From a checkpoint of a small transformer trained on Wikipedia: local attention windows.
Each number is 128 + 32 x the weight over its row's rms, rounded and kept within 0 to 255. Layers, rows and columns count from 0. Numbers have three digits each. The size before them is the row's rms in percent of the matrix's.

# layer 5 attention key, 256x256, rms 0.0819, rows 174-216, columns 64-127
054:076195142179145162129122080128165139146165117151146146101160105180116116109109111159175178145158111090142171095103085107092133084134085121080142191132152116166120145085137117160130118148142105
058:137108119087174149126128155155148083101197139158166166128217127134074130148134149145173195072126112121133152083088103146052141127140086144127053114117116123125115090132099090114145149140193119
066:149164144112135081121094144123116122171096129151091140153129157100085181102140099078115152133098105167110116136133159161098101116129167145119124079110160145111184152080159083051209156135157119
053:098141121198137152141156126110142094142133127121185143116117112139110177133152097168091092134118101134157177144115117139168105123115108147109068154106122108122133145132156169104119124132047152
062:111147097100101123049164130158121120143139137144062117121105135117147137102095094129094187120096142132114059146103148181115155138120149117123128113129143169051164116151113091111121096113135120
073:153131124123137078150161133119095139132107139122145148099162173121136120156150104154159102131109152141148120140100134067118148106086089137160101061100105162094045115126059111124085086136141085
057:156084155105109089140155152109112111107125158176119069116084150144137142124165159107126133160104159120124176160148111142177182115132130126235133148117113083149151104099158109108144099119123184
076:132128134148101132163124125107114172110113105081111165148166134071086154148136071103158062119122092156128124100180150102142093100143156103056114153148146139127098124132178162136130182085148084
066:123095094109081138106129130121100146060114138129120117175034093096142133131101090149082147143146169064116135175147096178192141119145101118181154168124078050115164125142163177131059100142065182
063:100124125122137170160108179092146132063165142093153114134158168091106145180108143068103068133158139145123112113141176101143028171143190079102113169149154105153094081138132144129114137126169124
064:065154107158200154135096125101171125135147129114148096131150106137077151173107148125126094142145113116115121131092116108145075151104165111102148170173168117153147135101142157152142120126128140
061:149121178095133094158148120151119138106082098183102106148146165202151149065144144084124084140122097065119175172153168141120148147184105139159073097127092116108112127148131075085113135143126168
073:159105138135117098162147087138122142116103113152151180063150142145109138141160147162151121122137127091155161159079119113097169117124079143154075088111091133105069125125076102151114110127143103
060:133150171139133131158127115102174124140132110099150144133165168131071189130126131138126136186127150158148112102072164120135108181101138101111056084106121130112090099136130121150128123138165067
057:129080100134140091146113133098102075168106121176134127079079144153128171111155099112121151144180120148155173145129109117163133122188145156218044085154101107051150107130119139104144106150084129
063:087153130163135167117102151096100160133118151082120118153110108107169112063079096160121101170123140129138056081149125140152116130117121105108206161105164137182130111145152182158102121139122166
061:157137108152100116136121102168089126148152077091158192115153075130121106127134125156092137075120082115120124031184109125052155129140060168096123140143102148134077084129124147180116178111115116
056:145076167033122137103129128212119107108189131177153145161101137091148109151112151151147211107129157150134111152171120116130155061098074146174164142173105090174133121091110073154071073123119144
149:132153090159175139150163187172106135124091128096142149133105184148125106119126089105112065120137126149138132117131152096125117189162101104122150163139121174089134113157088081117133097161127101
102:102111110165090142090108067127140133123136113116148113125154098088106145103172152136115174094110097145127101140165088171043159136110195163159127104120105144136184129111167168134108113041125134
073:106088049066109136066165087124098146150129124089133181158119138110129114153132105072135102130136099217122058141103098176109172136113145112097137115117103161153151163151174165140194113051113097
143:158171074161168176120157148147098143104134176089106154095142154110131084075101136106102132148186156152096121163091142137123106121140129129114140097181099192078135137111086081103152107159151095
148:096067167103101088120171098113135119157133046131135128148129101101119144184167132136154149082104065118140091094181136146113154139127145084130145152085161088149127113136177156160101127052093160
111:165183155170144149139061178148135150094118160137111091122128153166123120071068139130113129144107131139118169165090145081127129118162135172137157095168138152092130102108091084120133135175127093
105:171166146198132125155081165159111139086149151139095104084123135157081121079095133152112147155118123147095163187118142093137097104173128179151143136181151134069145104133111079142117118176155109
092:178147168178105122141117160140108148112162113135074102080137116162094108103137168146135158131095084165070133189144161103090113110190142171178176144140152141079114116123115088123122127136109118
080:069116117101147150104159146105129107156134129111167154106145132090174086123092172091110158135173194088193103070117129175123137146084092106114135155142088147154147169120072128096166173102182137
079:134148123189100129151053116155145117151081132169099133133168170140126113088140077147149157143063160149091153102103131086127143118133146169122162062151167137129058141140080085136119130160156101
131:122071131085132121177157091132161104141134092142102120170141137138155150168166121148162119148104159091115108137124124151146137131089163091113138133113170045174147087162213140177114121141095157
092:067129109075181132146212117106082121141156141144158172121125120106126065133141143115089111160209146096169111093114126187122152072104127119127102180174066153183154132161134192100087158122160116
180:188189110188149175112111172142110146100117163147098134094123131141128119059098119092074156132137128160153143146086162126117137105139095157149150108161106188098123166139060095101148134161176137
118:114065128171120158097132128150136122128134069123158134115140124077129127092160131107138199067131123063106108116129151127100156135074140111165183110157155110086176125088132108143126085088108151
091:083089167127132134092127188100130146126143145097183111120096058053122108102082169101132189083147073061112161111156127136123136145106115085157139122163069110072212122100102144124146111130139133
086:069088079148089122124070095081165183093146127110133159101134141066093105118134155159100162099129067091056106045159138139094152114129160169159109130124124158024142107087107106102075131092124111
081:055138078148106133102091112124126153156090131127102168104133138122150120073130076125120152110128075131175080064128140183137145131130106078121113120087083146145167179134089175112140115094142108
082:184171145090100091104088107112159086104118153104110106123123125190137142155122151140109153094117074165120146098117111101100145147138095149155125099078132154159078052087168133138141066106104200
080:110099077135092134092089138097116174189131120158102136120133143171161134117133124120171121136147135139130119089142151130094159156145162133149127153094127122146120154148117173136123185060150102
112:124098137167132157109168159136147124087106123091188103127176091099112124097119169118130220092115140065106174147127160097091133124089119113126170099157130131072196114114127112120153100127130119
072:076085195101099149089167151158078139148066106125159125082150109084164115145154110107111149102118090120175104142197125139180094145149139092166167136132106154121130158138071153125152125089166153
104:117097129199060116087084090124169130113125101103147115106173135067120100098153111175125227051103090097064089093153133102069155155111185139152147095139159159076144115081149088109126061093089105
081:126078097196123166170131075178095145186128089122131133077153154071185067113158097135132168117172091085076128142108135120111158090113200141075117064154140168099116138134158157168058096128155155
083:074115152139039136076079075144132115096106161099187096134178138055098104124141151106126126084096144118080122057175158114102130143126109132097110135086117121101145148096102160114115157083175137
091:130094196082121080178146128088161102145110133120136148152108078154128120155113123144135130146159154080141142091143201103120138099105140083098101117101191082142132123114149138101096161142095185
# layer 5 attention query, 256x256, rms 0.0794, rows 175-217, columns 64-127
058:148104168128134124160085132120110113086079147113182101116121146135088208136109097115113093124091098101130180143197075107093113089085109129148178113097127131130111095143142129155156124152132134
069:081150150121162091111150074093170130119143178182163084132095144072171154125152112066151091149174115152083144122136178173136086146151127160099139132156148113127131133073173144077114161138152136
057:186091092137108140102094167099107138097114130141143107100129131124098131159098177144140151102125099126172125090121080116096125114083147146079094105161119197206072105106136140149152094135113139
066:104122104110098128087145123154147093119145136092172117160157116103213084129131076118138149149187116138119071131144179148070095126107144082150166132118111078115146115122133102083088128155148097
072:104107088145108159157086123184115121084092129100095119088081160111081179133083075155071149120103128061138106139176150123130128171092108142187138162099148152107137132172096113119125118150128160
059:173175170169125135151180115139123141172162140109097132131108102115101089167108102168149128126118157120128125097129152116086178151159109118185086176122111151074204196114147116175179128135171168
081:121114106084151065129092128091142144095134124168107108145111153138123173109140118096118122140073119161106158112135190118232080143074153132059130089129138146171100103130131166101097154039114124
066:170118101168128156151168161117100170174116106056101181120138085161132100146143134184173107119122148168170120102101085124057125113095135146133125131120059145157133093140170111180163083132106107
070:098119088120149081178153200141120139138135099135146139193213173136087152133140135145144145185106133117095156111138118112174133123176116099030143115154139096168106065068116187095092140057104111
064:111119137077160072140120160067117166095120087200136158134157132182111121114151227128139084143144150126116150108117100096151156108172131164072122141191155136163120109100155175163141145097085101
062:144145187168151082158163146130115086123133170075138055172113143146121119137127110137119130156099084096080160131166153106056138130108114103186143126123068081095090135130125135154160121142145132
076:130146149187109160196082109156111111131095165075138136089089135140089127116097081169079150108068067080149185150152100112094122154065116160201165149099070124119121117162131100140131101156119111
065:100117108152169094177083153164106155108071148097152150202160177130063168176134138115087114152093071110147187155123047114157073145105128143121162150123135083207092073117153140070074129077062089
063:149119117195121101161147122164083122151144166072143091121090120125093099136123088182117188101131087055125163120172139143061100126152131186164089141149091107131146097137123125139104119169157146
062:130101040078103163097163197106146126148165101144106171154142121139175099137175199123152121098147171163126051108080135187178139123175172098093109184155156148176148094113125152104099098063097114
071:170101131121077225063090086057138123058140130173135096058132135139133115106128169112113165121072095147132097142139121094131114109113113125109139099113104184159105107160124088150116110104117111
065:189144161128137110082127101178131138145135114089066165093096081120149121142154109158112141106139104140177094117122154129087164145120107105205083117079141161075186177140165091187174163155158168
153:189152136129130165160114145153133122170127131130146129134183157120072089102105160104092130120179117091117151096142179056091196124115116116123103156107119133138170164123129137144137102110064138
113:102127093103142119109122129118099142084113127150099145110056106125155160135140104134149115151107161146165084193099100191183057147142121109141133090161125143138048110168105101098130125154202097
114:089133101100164129091157160126119186101117156118100142115052134126154159137109124120153114136109137149151121174101119163208076128163130127143115107190128112102089108155092117092104125176219106
152:156153116155193141119101178110105179108063159137096135117091137145121130073076131094105114135136138120182116144048121154143117110162130121145148083154102160119094118137070113090148121150226097
148:121124143062080106113131069146138095137150098136181106153148105106142140210182105189159127125135096128108140121170109128149119129074154132129114127112134092147141134105213163149116161080041144
100:154155143205180136139114136133160112121098166140081140102150129133115110050080141106076150131116142125175145093105156116096150148164125083139140119106065175135160129151050099107163110162167173
102:192159153144159150138101129095115109125069151101043138139140121141063126084092191114092158106125114086174157064106118133088131151136113101097128074075059171133109143150066094073164103120176164
103:147154166132104147139127096106125099113108141119100134139164112089086115108090185175135178109114128061194157117164105118107123141116131095126123050108067208155098100172069133066121092118141148
076:058110122132141098077131153187151157084151124121155146105132173154208105110133083080094107206161136188087084177150119144197157101164160188122131163152154112074156132133163125197096169133139106
085:159135127072127171131098169085084172052173124157138101080106135132152113103087154102081133156098099153147156104127214178141117092184177091116089067116069190083144090111067120146165146119130104
132:134070150096128099161117133063198106142171098116171094187096095133155140160172094110135091124119178128081108105118119119062123129077120135097142218112187044158168141081176168159137131096098136
090:139100087113115098120114125114123119146116101112165138136126141167098186149145134160115144188135121115104091128160065106097168155076066153099200156098156107120123114127179124178116140110088138
168:139180101132150154100084158164058167108084190145131154092094172140121116078064151106099114172178103126159166131104125156165130082167131121166108110180094187098103149151082063106134133159184112
087:080101137143129089100110122125201116117130109129127098186122086091136105105179142140154110145127112048140074158145128175122137167125139125093043160098076132136135135108179130111152135035110136
093:108132102157163081186145147129203105168136099113063134201144118155158115082163115127189109069110117158121048189133139069132124173147141144128107121115114080142149135167099142096128139128141154
083:143162147139107141139134096162111147140100155127135152126126126125121125113139163112126122179150072118171162162156119123219108122158088037168153062135132128099115087147121104097089153118161093
079:157125130142211119064166088112136131091143136164208142008141147139138106106165170114115142155099111117210147150097164169117151127151132133133132052143085163099084102106164102180089151123117083
082:091158135157066114165142104144091136131128129132136143147101143138150156139096120172153160141083099172159155095155133089168133095105144078168112118149125128105155120148097112098123107214122145
083:114143101161153119131197111159195132095131147177158162061169137152186090089174117121163197139066131135182136189155142206171127155141113056125117053148090195098170103094148155128115107134132046
082:113152150125128102081074165087144127142125093058063125239105126120127122097122128084110082157165065135078074158152158089138140170133190174108092125053089109131108196133125111108152140101111131
076:160120095164125103030138125118120130093200107054082130101157132077108109113194129165151137104092099101134156118115151134111116150098186133088106048097044148113111165139158179143147137093125116
085:140159136085091152065086098115086154068107110143161100116095122105161081111151166100125103169156080120120156130122162120190076103129147076148084091118084164098090133120127102151129162118105109
082:182135100073062068088073166074114164105136119072110094163184089076110108142147128120137106163170169092096121143134153160142066086151145092114164133092130096078097128123092154102166162092092069
080:091099134116131149051159135177083121048135091059149152073130165162164137117155121045128167207134055172137100149167172117187136118154147123130099042124081147095090115119167107186113177123130067
143:097119117078077110103109076045094138132150099104049114145094114112093122124189178140155179117082120158080124102102065129158118105132155209120108130077138104139152129113149145144111126091150137
155:197162157163178181151112152159171138126100153158158150098144155159115123118076138089062085157167159089189143156110168144113120145121113070119140143116085188142112161137101107103170113150112106
# layer 5 attention value, 256x256, rms 0.0932, rows 128-191, columns 64-127
128:144135132124094125135121118117133169141140133203123111134125139121160125139136125111116119144146115172111112074088158082139166111168132164162130134158139086106084158163105111096173107175111104
099:124128149147089167117078148066145131142087111094154165192114138163163152124156173131103164154054125164156182133133124171155141143143125039157131149111062144139152081111124167074156114078098112
108:140120156162160094105138149162132175123169136109136106171147135127118133151145111172196053142165108124096102106095176092111119137175145112122111137226133099080104129165145108104092156142110153
127:153122087128162123155173130160147142145178145110095115107154100161131102111110144157130101123184203080160186204103155167094166134095142150150132144190175051075112130124136163076129143110144115
103:149103117120159134156160135108105093114099122141151107143095108090124152107128199198106110159087143106133092083108116146137098114127072108094129137120161119133111161071157115136063209162110175
123:107150116125105133154130161118182113143142149134115097046093138187147152104145152127089128107122159025120144152170103130088106079099098137071148144122196094138124145112118098129125095176132118
123:126129166055113133135210086144183116127183123095092115134164151155134140151166078114155107115162110119063122088091122119075182131084162160138098146144152080129153119123160158096074059135124146
118:152090159202144149082087181160123151124135113145110112135093078164156141078083176154082133134079113069131154153100184155143101093165082124133183160165143116111145140154112121118122167185093110
126:153145102191159122112152146142117125156116116162124127024164172103149064129138158072126135101177135097161121076072118103113167151138126142119085083146193102122118188162139129159104165151158147
096:166122070131115146118136155144106141123127132203141113158191089129185079087120119093088168144169154105173154163080150165120158073118112112141097081140156081113146157150138146102145157116098132
110:113126075181140083157140114051116120162103104162121132123146103162134159115155159165102151088107180059168075120121166113121162122135110132101093087092148167144133141135114140138096155074151123
111:157129110146132139164158153156111133060092107126180156130198140124091103111112096147134169121111111166153142106110094120135138186135099085139085146129124080101120126070172077189139113102122186
124:151139111120108167139097139165178149103151106170164076120111151131175105137106173129080165134111155117103126103109126124158108161126108163175147115099149123160141136145122122011173122201095152
198:130121146067112081149146095080179088143115124089181134158147133131156165180168139187143153130109133123114135125162081146122103172089157099129142118078101092152142082066195133121131135097094160
120:136123061099121123128122138133084058080149123087138135161162116120127122137136154177120127115122167146073119099088158181143104133166144153116129110161100162098111143052105160072110133133095101
190:144089163102102101152143078118169097161155082122121124183158083156143181155169103140145142121123100121094098105149151116118157139090159132143135162112152077149161101120186150143088135089093145
114:154133129150141127128171132168121105147110109075033122098177139205148138073121097132110128112142112049099082137093081138147146140100124131161139142071131100130142159104160158076031095132141130
120:152101078100144138184150158172176145095158143117106102090171126129109154090139149129110086118105111157151120097123034139109136151143187165090071120124132071089112131113150126172122122121148163
113:138145157100146157147083138089153140108107123158130135160067087141121199115073183126064204118070087118184102115128122100127120108105056135162200172070112104132139156109117071167149128155111148
113:175141131197128128101059109114140101133124105182174102112125137116151148152106164161147195144101147106116141108094165132111101122099064153150122140158190133138125101094107101128121199165082161
121:123161108177163110128100106123125107139213145173134152087115127178178121121092105096146194124154174088139141117129137147136154113040128149186156115141159082094126133143105089118110172183142168
108:150141100124079150140168165147064141116110117144151149177180115049099117100162156119103135109139143191129126108119147167132173107185153135129107077148098174115126152150100143093123118103108147
109:202093122198154128124195119132100097199114119113115056121119141130186114137134117152126177100153176098065095115100155131130089138108069190095128119162157074141123182118150126122130169134105102
113:137136123158164134115189147101135108126033146118150129124120110147224055129144166117145072145148131127070157112064134163136144108171154149114163138063163092124148187146121189128117121128137055
110:103116126032111121167154143129082120120122136176102107128113126035119168142119144124127074156176211136167128173156144146155132095106124105087076080181154128102115150154176167180112171093167146
103:191155123166140122130105133149169124093096124125176104149165169143113123113155200173094137094151138090119093095095135133046111204143132133119085098154104158163113119124128119101072129145102222
108:080129140139170136087079104101137137190184131143100129053106134180108100191111044081195103149174128158124112159149159134155101088098189145103128115102166134102148136162129160174115194131178077
097:095142183163143118201152182114097132157086111144105142133159161155113139130168062110132158093124133106141083153169101075132146119082123092163140128101139134136146131178120082108113126100155143
104:112133110177089167146150188171151079113042144117202143123162138107201143082152169112111104137115143110073152098097093165140089109146142138080125138142156113118174118155114126160125122125098117
114:165148205135098158160105145206154120105115129138135172131155156107160167131127109094079110140148162169085138117185176106155145099130160167178198134126096100060111149154087084119107138139099092
108:116144149138112122155071161139170127140100124053163145130120174126161166129175117160127098136113115123038080129143098109156083147115171104123210133057062171112108096144130120136089121151155120
111:127109156124150127161143189167122139140113144107129158176108140086169141129130121136160117154119210154112168177123114174166106110092115108089201128085106069079094132130135119130148172111119133
113:123117091130136197073102092148160168130153126092155105101102131111084075145101131152162165134136095077132168131078103127128124136116116150124106101143140137137150081080148172083172093085156096
116:124143126168121118093082123153131132117083121062172143073173161057105031126123152134156160086138117087131142171146086124148136170110162131120115087092103212154126093084137184109138109072174109
109:133063134144155142148114175133137157158128116123080095113090127147083143106137122149112143139060119114152126217164093162115094143136092151100071163162140137157139096132171126161207122084166113
102:138141145099124071130099157154139148137184137098119075146106124117067134136154145173123109111146170108116134146136198113071103143168159145104115096189124152109143119164125125034131092142104151
135:140146113110093153117187125161106121120067103131082136128161144169144117138136118136104113145122142174079097141079110142170134162176114113211095169088122141223137111116161162060135128137134168
109:099180144091123194145073149137099108094107154163145148081128150097167111130088186107121137148143200185133166168143106177120062126136153142175179125154131142135132131096091142137150115151132154
127:076084135044141103160174114118126171148171144117128104171106094083092113133126121168174148125117194108121140183148141163142168097080141158096127149137178093137166115130188215094144133102167131
104:111129144116147157101219105103123122078099100171161166103156118103153142145112106101136124114190137114143164065099140095175162076147089085125106088150100097067129153122153112172121145145120132
118:145132097210163095148094139134176122181172109158136123149134115221144150163154138103101140115146110129174107107126202093137096119116104126138152125117116108087139127175137087101198169171108182
107:082097185058129205123169091164199161118131144129168163135085113123148140127156121070088094157144123120111157103105117130132126114072139136075149148100124091083127106163155142157173121107127060
101:108101131098114127192118148099117086113171129147085110124095140125212122143143097122113094169143160180123106113156134162224065138169113134164159166099147106113120203122154163119160186168122138
119:143104132083118089109132140098090112172136128180188100184101105097144100183122116147120126140120141255173140104147135142185105138133113128133125117132092160178112182102146099124152154146077151
110:176085073138072127138157140118173091171082126096098070115145146150145139127155118178111081146127144076078140157092136122100137166175096147102080163146187109186115109098171179097110132134130093
111:150071127152128090171083084133093171188185113100108125189097149123069144096135062142173181138066083148121115110192113116145137149093120157155134181156128140125082100120102113128130133079134106
119:116153098090094104227097154130132124095119147149137133178138074151141154089128185147132090145111186099173138136130131179118174134142144110129121152159165094147137143123121163062112101116132143
115:136114175102102104046103133100098115141095108127118126090172104113114119137094119123112139117125145150153156184136147132152113124171138076180103108182088168166143096141148181112171139074120095
114:207104091194091094073082167161133142164113110050123128120120092134135124128124144153087124095162111104144119187118181149110132154166147135123135119185107154114123126153143101090125106123113085
135:129120113120157148113075103141184164077116112160115131096070151124145137104126179165137092140091080116143142081087090129116142180145178125155145106066081136125098103124111165123166096169179133
108:181114088148139131141098094107144121144074099163198152114128124123177135122134204147135130114126166132202122104158090142139134165104136082175117100092069131171094111097109137122168145052148083
110:119122075119141117094105126117082087141149098140095142099174089148174075106112066073158069126197102193174125134125142126159151095143198114173108132147162157086136150157128165167126116115139118
121:123071105143084083157157122069130099212134118124117108152150091144158142131180084102129096132081122182093086105139141113130183116153122192094082166112142118151165145151172166161112135113136106
121:131139145140094139129067125134133134142128119126114080169166148123133125136101133123146171134113076139096063070124135087135123134121149135122140131119131142119155141207081168130093124201124136
119:138115140111150117157183145155159119101099120112114134166132122125057182111121136156148131126106125113092144157145112120106084091091106113090109123167070134131110092110182121153152099168136158
119:077136102128137060133119132095097159138106147124136184136127116129150161134139086140152095152171088169174104176109120116175109099125168046135170095076042151123115138117163111183116178100175153
126:180079212085094174057178125179120077099065103134127109128187120100167105112090108125140087123175106177091177131125142108126158142152119116129110154199126108074137157125149167204112135125076062
130:189123071102135153092139104113163133164170113118062125117094095185164148058129143098047147106124089110174130090124058156134141136106131132171145084101100122102100169104128122161108135163133119
135:123112201102192140094133112137124173135157142125106087133071119078120109129108145172180119155163156057108131135072152164100103130134139156153166113192181117130135111149136173048077186119167132
099:137152136109123137058136081103178123129110118122143127106158113147222109166082076106115081172196143132126147161108194109142142086163150136162192131125120112099153149146116164137141177147124053
121:170166085159188102086134111103107171159105150129142102163106152133143069127122121111147136153153094062122133151069142130116156115118088122095101059140141136154118140152123153110116134136184134
108:148126164187128122097116136132106179187131144128095138166138133125144127156111092095097221140148125182120098177146141119146090127115127117157196133144072122133148123165142103122152192147136157
109:154158109140133156101146153138179086055163109088154149094145152157201127153124171152076124127175127080140132096103086160126059183133117136166154090125119129131111124052145121092123147192132150
112:187162123125152130112139100104145140098136101162051144088131124133146185090094158098117142120166139043178155127118132134112172085122117073115167080141141113069081171105137139169038118178128128
# layer 5 attention output (transposed), 256x256, rms 0.0926, rows 128-191, columns 64-127
127:145153153065087170101131091079122097115123121137110160166108089097130183164106099166080111104111050083075100135159135147195127102175122123192128125093183088117089147203133143118139124122137177
092:132050104150104150160047138105132082081132151084191178110152131124150142147141161124145134180092084130131135092176135086090154067119122119090140102090054128160163089121144166103136135100139098
115:155149155132110107105136116096167168173119111161141103160122085101135084060163120159111077075116140126115149184058150090146129116148166117078118158128145110097126142125143144136095163171074161
127:102198082144159105150165143118109097198148118159076106095126157103120115153099110143136125130148176104164187129081158194101111191156164100108142170188191083094126121137138097119122116025096175
108:138129186091121111116189196108108195102151162174157075162093148098110130070137228127197177122113101099140123054080067100103119116070123124080100131193133139134075106099141104147104169148116163
123:137181055152164153148146110153148037086131093130107115069115101088070152120124095130108113163113099072117170147158095125141076088148119116137143112136174115036178091142091129140121127138107127
078:135129107182145105133118082165127098179141100122150172118157131143127111148188098132102055131142136132103131145151102188111117112176134156166084159112118132120160186153155175058179112129090122
097:133140207139100154126125103128151121052137167111094095099154179108119119104104131112126187176111147069112107140094098031103131097107142114135105145139165069093096124121119128151122155174079157
096:129174098147153197141176101083130146169102126170105077120090097139158173161072203123133117120157118119143166086164112150170139141130174159092136129110173158134104126148108097193103158122133173
105:115188100110119170097097153139107090036135160160131105146164146114150172147119085127084174165111107047112141125114140114124171142181134074141071085105141108046086097195151115153131094089122087
113:141162122133155050118123208103121140156133187101131107119139101109117113120129120108150144150148099036197152057110088102109131090140160114064108163122094143078125138175138085169129168139137142
111:116126101144130149135154183160115150078101127191158085120114098184148199132101171142131117117116126168127147113138139181142092155075089132159115134130125168191079122133155092152131119123146104
115:141097153122148161097047112123160094110153132118211121114155140147104139160126134151080140157103116058129126141205134134172151149151087112107133115167139095096114118143121153118170160113124130
083:115069085133152105117122184094131109175091073170199125113093138149152153117177124135127094141112115161148179113125126173119129161131099087116167111123071169157169099127192178127119152092150098
120:164117125112123114097137198151076121173199150097209134152171153095131135168118139161154130196150150134129136035088100186126112122118128114148150139169096131148094118133117146070160152085103123
075:133110180158128089146142091143138141150128184097130124163155167134150106128164094091117112143134104154134075096107108107086111106134133170149101192098108133146119162154143136102147145164070133
120:124109101165197100149172088174167173120114129118088140117151099192181137087124127111140114132143152131127172154103080135135086169134074130189083143108150076125140169120122141080114121102122113
115:126092082065162123155199107164158137177097111117086128208142070170125196101085133183104170105124095137122163108121085160144100197160142131153105136105177141142109160135119087120159092094140189
118:111132203100133110144132087107124152075154141176096150119091155151103161147110085142101152118098076068140087135164113129130142122083067132190123140165154115134080123147135117124110149182144135
119:160108179126096193126103144075143135091135164131199102111083205097161119178098181104145148145131107111136097063152115093104177108071146158067149123124113158140074108121104135175122158194150106
114:093152123149175124153138075118136112126103097124097103074120150130121159194092101125087165111173156145113133106134138186178133153107106137087160142146138117087120106156072124138127151129141124
102:146136115067099134080103148177069155096152179122125114223191108116145149122126117146118135126112109092072135089085107104127141076161160111146072117088123115143107095183091103130152098097155134
112:167144167155140126098195157122118151154138116150076096160080108125151116117115134103148111129142121068140154096110093143134134145130130117150068123142168088116069101128168101126088191176103144
116:114153086154113176131143125130154135095064112156117145115112130106184080070169196088139087177141130163096144101105121143116130121161142118145131104102167138151132113121092157164132114134094098
108:113117128057119061117147149100092152136175164165106067108132175083151165122124111104151168055153140104144118139149167106122111122145138126091124118121156159115110137101139094183135124114105159
109:186094152136134091113099130142180186182098142154191112183140105144153135087130198138116103091109111099135164129072114086088159152108162103105065138118100137162109124150124114138091178164162145
115:081171127144164122088122083066161129132105093126075134083085138134144094134118101095089095116200147176135128171154151139147146157104166130083209127124154152028157152080099149166122085140098108
110:114125119152159108134147128158112154080124103162086111114079065155114112111142115118131089092084111102149188200150140182142089128129054127169161189125157123072175138122129139125114135119161156
107:200096091183081185161140112153136050081098128138177104134121133086168146080152190109111137156104130148122114096136110092098127081129136116135142106093110140121134069138099119177149099139113120
104:156112205090089108134132107144132173113153169116123147126190102154169127117092142125076144094150152145095102144127136098142095087120091142164141233122124075138103116139121133123133152141108127
115:184092133120128097153116121146170155116108132114143136111118081144167083071150133158111095114150150168151123172100159103141086132119054088178190159115109108156193106106098178101142145161109135
103:152108137116123146112123180104087147104144085227104105125074142089132138118104109153130112122120150135118130137112170160114127138124080067178146114129170081128113081100137130131113127099155121
120:124181065132108220087110128111117101133162111117105139126116153069165087176111118156148124157092089148113129138139085161123164130117171157128134083151154160152146120092154127146122089081169107
108:133146076130149171091089123134107141132121154078112095095176137133161138166101186148158155149115155208159126072166132120117151104107143138087152071116072194146179094083079140134117091113148114
108:156168112084131112153167170152113093124139132120062134148055119150106120111087102141158127116100112103175142152174119111086141182125097105152133139115165080118086110108194124103088121101143179
113:155172144164097086086067127114154154211206158129151119141178112121096101163157078172077096138110142046113143147135141107105124132176175101075093143136105057066149170164120127088149164145096146
132:117087118107155121104103123179147109067098168102178141101171131165170115137148154122134097149132156164123137150144098095102140153157026113152083098100138066201129135117162144105143074042096152
086:121095139034128160161093089134135122055132129173169108076116130127134157162094152104127118087124176207109112135163161160166142175082109129167163073138122110182113097136078108112132116127168135
080:099143122117132115066131122105067119143177110174051084091102161076096075158129087134152109137096138106128115128140110165129106115167129114114136131155192118103154157110124107096142113086132182
111:102159089115131162131184171121115138129150109176138099121095108116122152116167178065130109148122095136122121103173121217166101116134163149159099153126083183110119148116181122207113141121147089
113:165219134189113122156088132117167115115151144138174141165141125168083138134126059151031123135127103046147151170156145116119141173133086124132146182137114093065084081194154140158100158150087105
109:119139088149081176136152118129112077170153119113110201143102133101112161103135088114071117126105051097101111172150103159136162093166174112162141157165142145099123127142197150149133094120133128
104:152073157082140090093131146129137124077132117141126146059119118135153148079070125187111100189156147132179130144145164135143084217147053107183182150128192100124108107131124126130152147104079179
107:129092193083112106093070187094106148086135109159205114169121125157118128106157121151115135146125130124143139080100159105126139195132075111127121096106098133166068116159157147137188118133133099
118:173106097158122080140140152122203039142124177059146117066131133122168111143129142162126111151131161111155121135085102070092133095181120122094141166125146082140147092107152130113167135133047190
095:145114189121123073139152136131105157126110129050072132155086117128119129141064096143175161117118141133122101106126133136124092124085122162115153178135108125134135142139131123098121142180165168
125:092141128124137090165110113140171103164127145148128103093168146046099134174135139172106127129106141114125112104092138090132111126162153110113155130149139113112170132173077100113170139066069211
114:110086110106089132126082159102115109123144125102156169052173104165151075173119099145144117140109180136187119159147163063092177147181093106103157129112103134169165114098193165125121114064118114
094:156132136176104097131094134167159103139124186032140110119195153162187126138129093159105172146127135099165151140081132034067149128171141138120116128147082084131126081163161135144119139143086126
124:124151111076147140135138118097161178164100136116121192154111103082122150137086161168148134129148100141125099110143146124159127151098190132111124122137152110176140162111096158095109133093156183
106:095142136052150120123169195141148180163081146112143166141135129124099110115124215096156164123128123131177159099140123115137144171097109151117150171141093157157147103125150117151097147093181147
111:100153108143157141119127112143110095100111172122112117079163163138180178148110084125098135137192159167143120097123167120141123186139158160148140114093109141111155158182092126144161070120103095
093:137075157140081102154153105104136070132095174075095144142138124146155131116125072138118129148141115113134077091079094100101120105169132147118130143060118128159108133159148140134166106147078173
130:201060179143156141123111016111203107115123132105124114173152139115161140126094105154117165079146097142098058139143095118105133140135144157165140119080102167134138171165080131136180085174106144
113:156169099093123133158169159170135086158163149148141152201120125157074109171169121132108140077091111072147078159153104167075106143130094109159103158130097144143089123108170146142110088160112121
111:083145122114129105127095156070086190092098119171097109101081107151172156107142088152101152105126113198175128162090189095148132133125075076135176097143127143158142095122149145152110129123131115
124:144059182119082146141204115133110115134127113142133146113144141108152143112115176055158144107144153196096084101150126108084130115134154163178070128067108133185096169122184119149159113139085116
122:145103121083184087187167150126109132156147142086112183170124115186144199132084100125124229132181088085167126046092118181122130188142131133153087160132085116142083101138181106103110120125168115
126:130135181128115139100158082047096189163144118167083097085078189066165023122133129141179116077102166134111108168090128123112152145133157119096113109198189101099142177086143142113087172085143194
105:098141132134125111117089108091158132105133140118138175048157125112152084119142105109114152130188171168148088185120160087154159084177150117136142157134115137113123123117170145181137134132042078
116:125215091137152133100104129075144167100106115139123102216107152129151108122166163144111122099131120112109109134078120125131205102129153092061049103137120151122087061123164160143066157159163096
112:126072192108108120101116079095118159066121101129106133156128133201136117111097070141083172061104130132120110210106134105115189159128041106130109119108137098155041077124187139112060136149147103
094:148107090156153137158127167169165150146132135100184134089140088172144177096110172169122158181159143138168177120132132147178122176137081122164122152181123119142105088113159121112118174091140104
116:127150107093185124141175097103161155139164149163081147143137118102123209149101125105121170109160128086134096094155119141186120094146165129130070126133109152095109149122120134124096168154133104